From a checkpoint of a small transformer trained on Wikipedia.
Architecture: RMSNorm before each block, rotary positions, tied embeddings.
Training: a variant of Adam for these matrices, 13007 steps.
Each number is 128 + 24 x the weight over its row's rms, rounded and kept within 0 to 255. Layers, rows and columns count from 0. The size above them is the row's rms in percent of the matrix's.

# layer 3 MLP down (transposed), 512x128, rms 0.144, rows 53-61, columns 0-127
size [ 99  98 104  95  99  94 100 103  91]
[[104 125 136 168 147 136 135  97 160 145 131 155 143 178 123 158 138 161 137  88 126 147 162 140 113 104 141 136 124 107 143 134 168 136 133 152 121 128 132 116 171 130 154  83 159 129 105 125 143 107 167 113 175 117 120 104 140 165 112 106 135 149 127 102  97 148 124 142  95 110 121 154 117 137 147 124 123  83 128  93 127 140  83 142 105 183 100 131 205 122 194  98 136  94 129 133 165 135 115 125 127 104 104 116 118 113 123  79 130 146 122 147 117 160 148 126 119 150 124 128 136 142 125 121  95  88 128  78]
 [113  92 101 155 114 121 133 148 139 114 102 117 119 116 117 118 105 156 140 171 106 109 123  84 124 127  69  82 114 128  96 113 133 173 121 111 112 134 119 138 123 105 109 143 148 161 130 118 121 113 142 167 114 157 126 151 156 105 133 127 155  66 132 132 119 125 149  87 133 154 160 151 116 181  78  87 114 153 126  38 124 157 123  96 137 141 134 145  94 126 158 135 135 110 130 142  91 126 116 145 140 131 101 101 102 103 116 114 116 163 127 168 114 119 154 177 127 151 130 131 136 147 134 153 116  94 126 123]
 [105 105 123 131 140  84 163 130 119 161 137 148 157 144 146  80 111 112 116  92 106 110 104 130 144  87  76 157 112 132 173 132 117 134 131 130 134  87 138  93 136  89 113 149 120 143 160 114 128 128  88  99 108 144 102 134 131 125 133 150 145 113 104 141 145  96 154 115 114 145 147 111 111  73 170 163  85  94 124 148 138 117 131 143 121 142 135 184  92 129 114 153 128 169 101 117  78  97 116 148 106 157  94 134 127 115 160 103 109  93 168 135 135 138 109 190 148 121 141 117 137 139 117 104 110 110 140 142]
 [113 130 153 122 110 145 138 141 135 144 113 132  80  90 118 147  80 109 132 141 114 152  84 113 131 138 137 145 132 121 124 135  96 187  87 165 157 172 123  81 122 141 116 121 128 138  94 115 123 111 141 156 126 131  98 163 121 117 140 131 154 162 145 157 151  79 120 135  96 139 117 159 161 133 125 148 144 185 126 113 146 135 131 131 133 137 117 122 137 156 115 101 122 133 127 178 150 111 123 182 118 126 150  94  87 168 138  89 156 132 112 190  99 134 107 165 135 139 113 100 117 142  91 176 160 115 128 123]
 [150 140 112 151 129 143 134 108 125 135 155 143 109  85 136 107 129 150 133 129 120  92 176 118  67 125 140 129 156 138 173 148 104 135 107 155 114 113  71 210 141 159 132 155 145 102 117  98 193 144 152 111 126  90 131 131 122 109 146 135 117 134  96 147 165 130  62 137 117  98 121  98 115 118 113 131 107 123 120 119 118 115 134 122 120 108  79 147 107 135 134 181 177 125 112 122 117 131 120 138  98 112 129 128 120  89 149 123 126 145 131 147 166 143 127 125  99 128 143 131 135 120  63 145 119 112 155 119]
 [140 149 120 127 140 144  71 131 104 124 153 127 168  95  85 112 131 108 170 129 100 164 124 111 115 121 124 116 152 121 123 112 109 124 161  99 153 129 161 105  92 134 119 150 105 100 134 138 114  98  57 180 133  89 103 117 132 145 141 132  63 148 132 116 105 107 110  93 106 126 141 150 147 125 111 107 163 126 139 117 121 155 117  97 135 140 150 115 125 143 106 120 137 159 124 161 172 137 103 100 115 160 110 126 137 150 122  95 138 118 127 135 200 126 151 125 133 147 121  92 139 132  96  87  84 136 149 169]
 [141 146 138 100 158 104 153 140  95 145 117  95 169 113 125 180 119 122 137 125 108  86 149 117 148 135 153 106 141 139 116 138 127 140 101 109 156 106  99 137 167 144 137 172 119 143 160 145  98 124 128 116 107  85  81 142 119 157  64 127 168 119 194 112 123 113 133 128 120 131 128 150 114 115 172 164 117 129 133 209  91 148 126 150 115 146 144 145 119 155 102 154 109 120 152  81 154 114 121 132  78 153 124 118 142 145 108 145 132 114  97  91  99 155 137 135 105 133 106 125 123 116 134 138 142  99 129 128]
 [127 164 109 127 102 127 131 114 181  94 125 106 139  87 106 143 124 119 138 120  48 157 106 126 154 135 146 138  95 124 108 139 131 124 159 106 136 119 127 151 133  95 122 125 135 141 120 136 164 123 118 123  81 113 129 142 146 164  80 103 133 150 146 113 102 149 132 176  93 160 132 145 109 105 172  96 124 114 124 167 136 116 132 103 123 131 146 144 133 181 137 170 134 161 122 101 138  99 114 100 116 140  87 103 111 133  95 116 112  98 120  86 170 109 103 135 108  79 125  90 162 134 151  83 136 115 145 133]
 [126 116 109 182 142  94 134 157 131 106 163 132 143 141 144 101 108 132 140 135 148 111 119 158 153 133  75 120 113 151 123  92 130 156  60 147 137  93 118  99 114 124 105 150 113 138 106 113 112 154  86 144 127 127 152 108 155 182 111 118 121 120 124 133 157 138 137  93 135 123 110 132 137 134 170 153 163 166 118 152 153 129 122 124 142 122 132 147 149 115 115 121 127 133 111 134  88 160 120 129  93 145 174  81 156 170 159  99  69 148 157 131 113 101  95 131 117 136 158 131 119 113 128 145  83 175 101  94]]
# layer 3 MLP gate, 512x128, rms 0.157, rows 54-61, columns 0-127
size [ 99  99 105 103  89 103 101  92]
[[134  71 138 132 132 122 144 134 102 118 127  96 156 139 134 147 121 144 135  99 102 122 117 154 117 120 102 127 161  98 123 180 112 157 131 126  80 177 144 168 182 182 123 124 143 126 179 113 101 110 139 155 124 131 155 143 136 139 174 103 170 146 181 140  85 141 134 131 121 132 119 104 104 143 134 159 138 114  94 130 140 134 117  96 129 105  84 120 144 154 130  97 170 111 114 116 121 109 159 137 166 140 120 114 123 130 142 151 141 138 160 134 115 164 125 146 108 151 157 148 162 128  85 175  98 125 112  94]
 [ 88 152 122  95 156 150 123 111  81 155 117 177 107 110 112 155 154 135 119  80 111 130  57 156 137 129 102 134 119 117  77 120 182 164  93 130 147  95 180 133  95 130 158 126 122 132 129 122 115  90 141 101 126 113 138 126 141 124 111 101 147 137 123 129 146 137 107 143 126 109 126 121 129  88 174 152 103 150 136 127  59 116 126 112 116 139 133 118 154 136 110 112 122 141 177  93 137 103 133 106 127 120 168 154 162 127 103 136 141 107 153 113  96 103 114 133 131 134 143 167 152 145 110 107 105 158 162 112]
 [126 123 134 157 112 112 130 137 143 122 130 146 162 109 167 133 117 147 117 115 184 117 110 159 157 163 129 114 109 120 165 145 149 141 149 135 112 127 134 146 164 148 127 118 153 133 120 157 122 100 181 154 111 159 105  94 153 119  96 117 124 151 131 132 122  97  96 131 152 177 135  74 144 112 149 131 125  94 118 180 158 178  97 145 130 146 103 174 125 158 149 129 138 155 124 110 137 104  84 138 195 148 165 133 112 144 116 142 138 105 123 137  87 174 104 116 142 120  68 159 141 127 107 123 129 121 134 116]
 [154 116 117 128 146 130  96 103 134 141 125 130 133 143 139 131 175 126 157 160 147 125  95  98 129 166  53 105 120 164 111 151 174 107 118 110 137 156 145 116 129  93 162 115 136 101 106 134 124 149 124 194 152 106 147 138 173 134 139 115 141 121  84 120 134 116 138 100 182 124  68 155 146  87 136 141 134 114 147 137 107 143 128 110 118 171 140 111 133 118 109  97 109 140 131 144 128 110 113 131 104 106 144 152 123 105 140 120 156 133 128  93 146 104 135 146 132 129  99 136 112 143  61 138 198 114 150 124]
 [ 64  78 105 138 137 119 163 110 124 144 114 130 149 110 106 100 148  95 155 143 145 136 143 100 107  90 133 140 128 169 133 124  92 134 108 131 137 127 191 119 146 110  98 110 110 120 129 157  94 149  75 146 117 127 119 142 125 144 105 141 134 148 125 150  61 160 148 102  91  91  97 111 110 183 137 173 143 111 157 125 115 152 117 130 164 117 163 103  87 116 128  94 106 140 109 160 141 142 125 138 119 119 150 158 107 104 129 121 158 148 143  87 140 152 113 145 162 127 139 115 101 131  98 144 118 160 116 110]
 [118 121 137 134 128 139  79 121 143 120 125 105 141  98 174 122 101 153 123  92 164 111 152 120 115 143 117 140 120 114 158 139 116 109 127 160 137 136 104  97 153 148 157 100 109 139 129 155 110 151  94  96 100 138 147  83 123 146 153 127 109 156  89 197  86 150 145 139  97 148 147 125 140 142 120 117 103 109 138 108 150 118 121 107 107 104  79  96 149 118 102 103  87 142 192 150 127 130 138 145 185  59 144 133 129 120 143 108 127 146 178 112 106 134 136 112 135  98 135 153 128  92  97 126 114 143 132 148]
 [112 172 135 128 158 148 143  73 126 160  86 140 168 147 117 155 116 117 131 102 105 120 113 145  96  85  92 170 124  89 126 117 197 130  91 161 112 122 121 130 144 166 100 139 134 106 155 137 121 145 152 136 175 137 113  94 142 123 140 150 119 147 111 125 114 121 113 105 124 158  95 156 159 127  88 133  87 129 167 115 136 137 106 121 145 127  97 114 174 142 124 104 139 157 119 148 134 190 126 125 125  84 147  97 107 137 167 173 144 102 133 122 113 141 104  99 124 133 141 131 147 142  88 145 139 121 118  99]
 [ 96 130 106 131 126  99 130 113  84  91 145 162 118 126 133 121 112 117 174 119 123 112 113 121 119 160  85 123 123 164 157 139 171 136 110 134 159  75 134 116 135  96 108 140 115 115 122 140 163 170  85 196 184  99 134 106 169 183 135 102 100 162 151 137 129 124 119 105 145 134 106 134 145 144 175 142 109 142 114 127 142 109 126 105 149 133 123 128 122 106 122 121 126  95 126 154  97 171 110  94 149 149 170 118 143 149 169 107 109 131 129 114 115 105 136 127 141 131 150  90 178 132 137 125 111 113 130  84]]
# layer 3 MLP up, 512x128, rms 0.146, rows 54-61, columns 0-127
size [ 97 107  95  99  95 100 102  87]
[[148 100 139 131 163 162 146 125 103 130 115 185 142 104 122 114  81 164 109  82 110 147 138 118 110 131 133 166 169 116 130 159 152 103 146 139 128 152 106 105 161  94 121 118 131 100 153 125 137 134 119 150 151 128 134 104 163 102 117  90 145 133 142 128  69  90 154 136  98 149 120 137 116 111 134  98 123 105 140 133 157 138 150 127 122 154  84 141 146 138 147 128 158 142 166 119 136 123 134 132 147 146 126  69 156  53 194 170 132 131 107 136 119 122 154 155 115  81 121 111 128 118 122 124 100 120 141  98]
 [122 147 155 115 108 133 191 145 101 153 184 151 102 175 132 117 138 111 129 123  81 142 145 150 159 130 101 132 140 179 112 134 148 128 120 146 118  77 167  82 108 109 145 141 118 101 165 139 105 108 136 129 122 111 119 171 114 107  88 136 140 101 141 149 146 105 114 145 136 118 127  87 107 125 144 163  87 125 115 160 115 137 131 141  96 113 153 122 133  95  99 103 114 153 137 123 127 126 128 147  95 125 131 141 166 118 127  73 124 127 164 119 147 128 116 169 170 126 164 142  89 145 120  96  91 151 169 144]
 [ 88 121 166 126 127 121 152 126 127 112 128 127 104 116 167  98 104 112  86 118 111  98 120 131 151 108 138 147 115  89 139 130 133 115 137 145 119 126 152 111 157 124  97 119 136 121  74 115 166  94 154 123 127 122 118 158 110 144 116 131 131 165 147 136 140 121  96 177  78 110 112  86 144 181 113 151 158 127  91 110 112 139  90 140 147 109 107  94 124 135  97 127 117  82 157  97 107  87 119 155 112 156 103  90  96 138 149  90 161 155 146 161  88 150 102  93 108 157 123 131 115 117 160 155 162 124 161 134]
 [130  93 143 119 137 149 108 109 118 176  91  98 120 129 126 118 147 111 156  95 163 153 165 124 132  94 121 142 162 134 101 163  89  99 102 127 134 124 132 167 117 169 132 136 118 146 158 145 151 108 127 100 134 107 108 128 147 150 148 118 113 151  93 121 136 123 100 135  81 138 121  95 130 124 121 154 134 137 134 193 156 146 166 157 126  97 127 136 143 111  61 151 118 125 118  63  96  92 132 124 133 107  99 131 131 149 143 110 153 137 189 138 150 156 156 131 104 130 121  88 171 132 125 151 123 148 156 100]
 [131 129 129 134 149 129  89 104 162  89 135 102 200 128 177 128 129 138  80 154 142  99 145 124 140 122 101 129 108  80 157 163 125 135 140 115 118 109 120 109 134 139 104  83 125 101  98 169 138  89 126 145 125 132 109 148 135 154 118 136 130  90  98  87 123 143 132 120 134 161 112 115 141 126 123 105 148 125  70 120 136  90 157 144 165 115  90 145 119 118 105 145 132 148 108 131 156 164 139 198 106 112 117 111 140 111 151 110 176 134 131 136 131 121 128 141 161 103 144 159 124 167  92 114 176 140 150 115]
 [ 96  93 127 145 151  84 178 137 160 102 135 127  88 146  87 153 161  83 152 139 107 143 121 104 136 118 138 162 122 179 145 139 137 104 143 121 122 126 152 116  95 118 121 143 163 157 126 119 133 115 156  95 128 118 119 147 134 128 125 135  86 119 154 127 172  99 155 103 143 118 133 141 154  98 101 165 148 111 123 139 107  96 172 101 113 132 179 173  85 156  87  92 115 139 118 136 126 128  97 143 121 171 117 104 139 109 115 131 106  87 120 144 136  86 159  98 143 116 102 141 122  99 109  87 112 103 109 132]
 [127 123  96 124 105  97 128 147 166  82 137 143 180 133 178 101 126  70 127 151 165 136 163 153 152  99 147  71 118 146 121 114 119 159 120  90 109 128  88 157 104 132 135 142 104 115 109 134 158 119 156 128 127 144 106 162 133  74 168 145 145 104 119 103  97  94 125 138 136 145 147 100 146 139 139 133 111 126 140 130 138  76 110 127 138  97 126 137 128 162 154 139 113 151 105 134  65 118 139 140 109 140 116 118 131 126 118  92 139  97 113  89 176 114 140 122 135 102 147 173 116 141 125 127 162 163 121 151]
 [121 167  80  90 128 124 139 190 146 136 135 123 156 102  95  92 133 127  88 151 162 162 125 144 107 155 104 112 120 116  68 107 142 132 127 125 149 109 125 111 129 136 143 134 174 139 108 147 115  94 137 112 159 143  94 162 114 118 105 152  99 142 131 141 190 138  89  94 158 145 145 152  84 121 156 120 183 113 124 144 120 159 172 150 113 167 104 140 118  92 140 116  92 124 126 124 160 136 107 176 109 117 129 119 138 114 158 138 147 111 118 142 155 124 114 133 136 145 153 109 117 127 121 112 115 165 173 124]]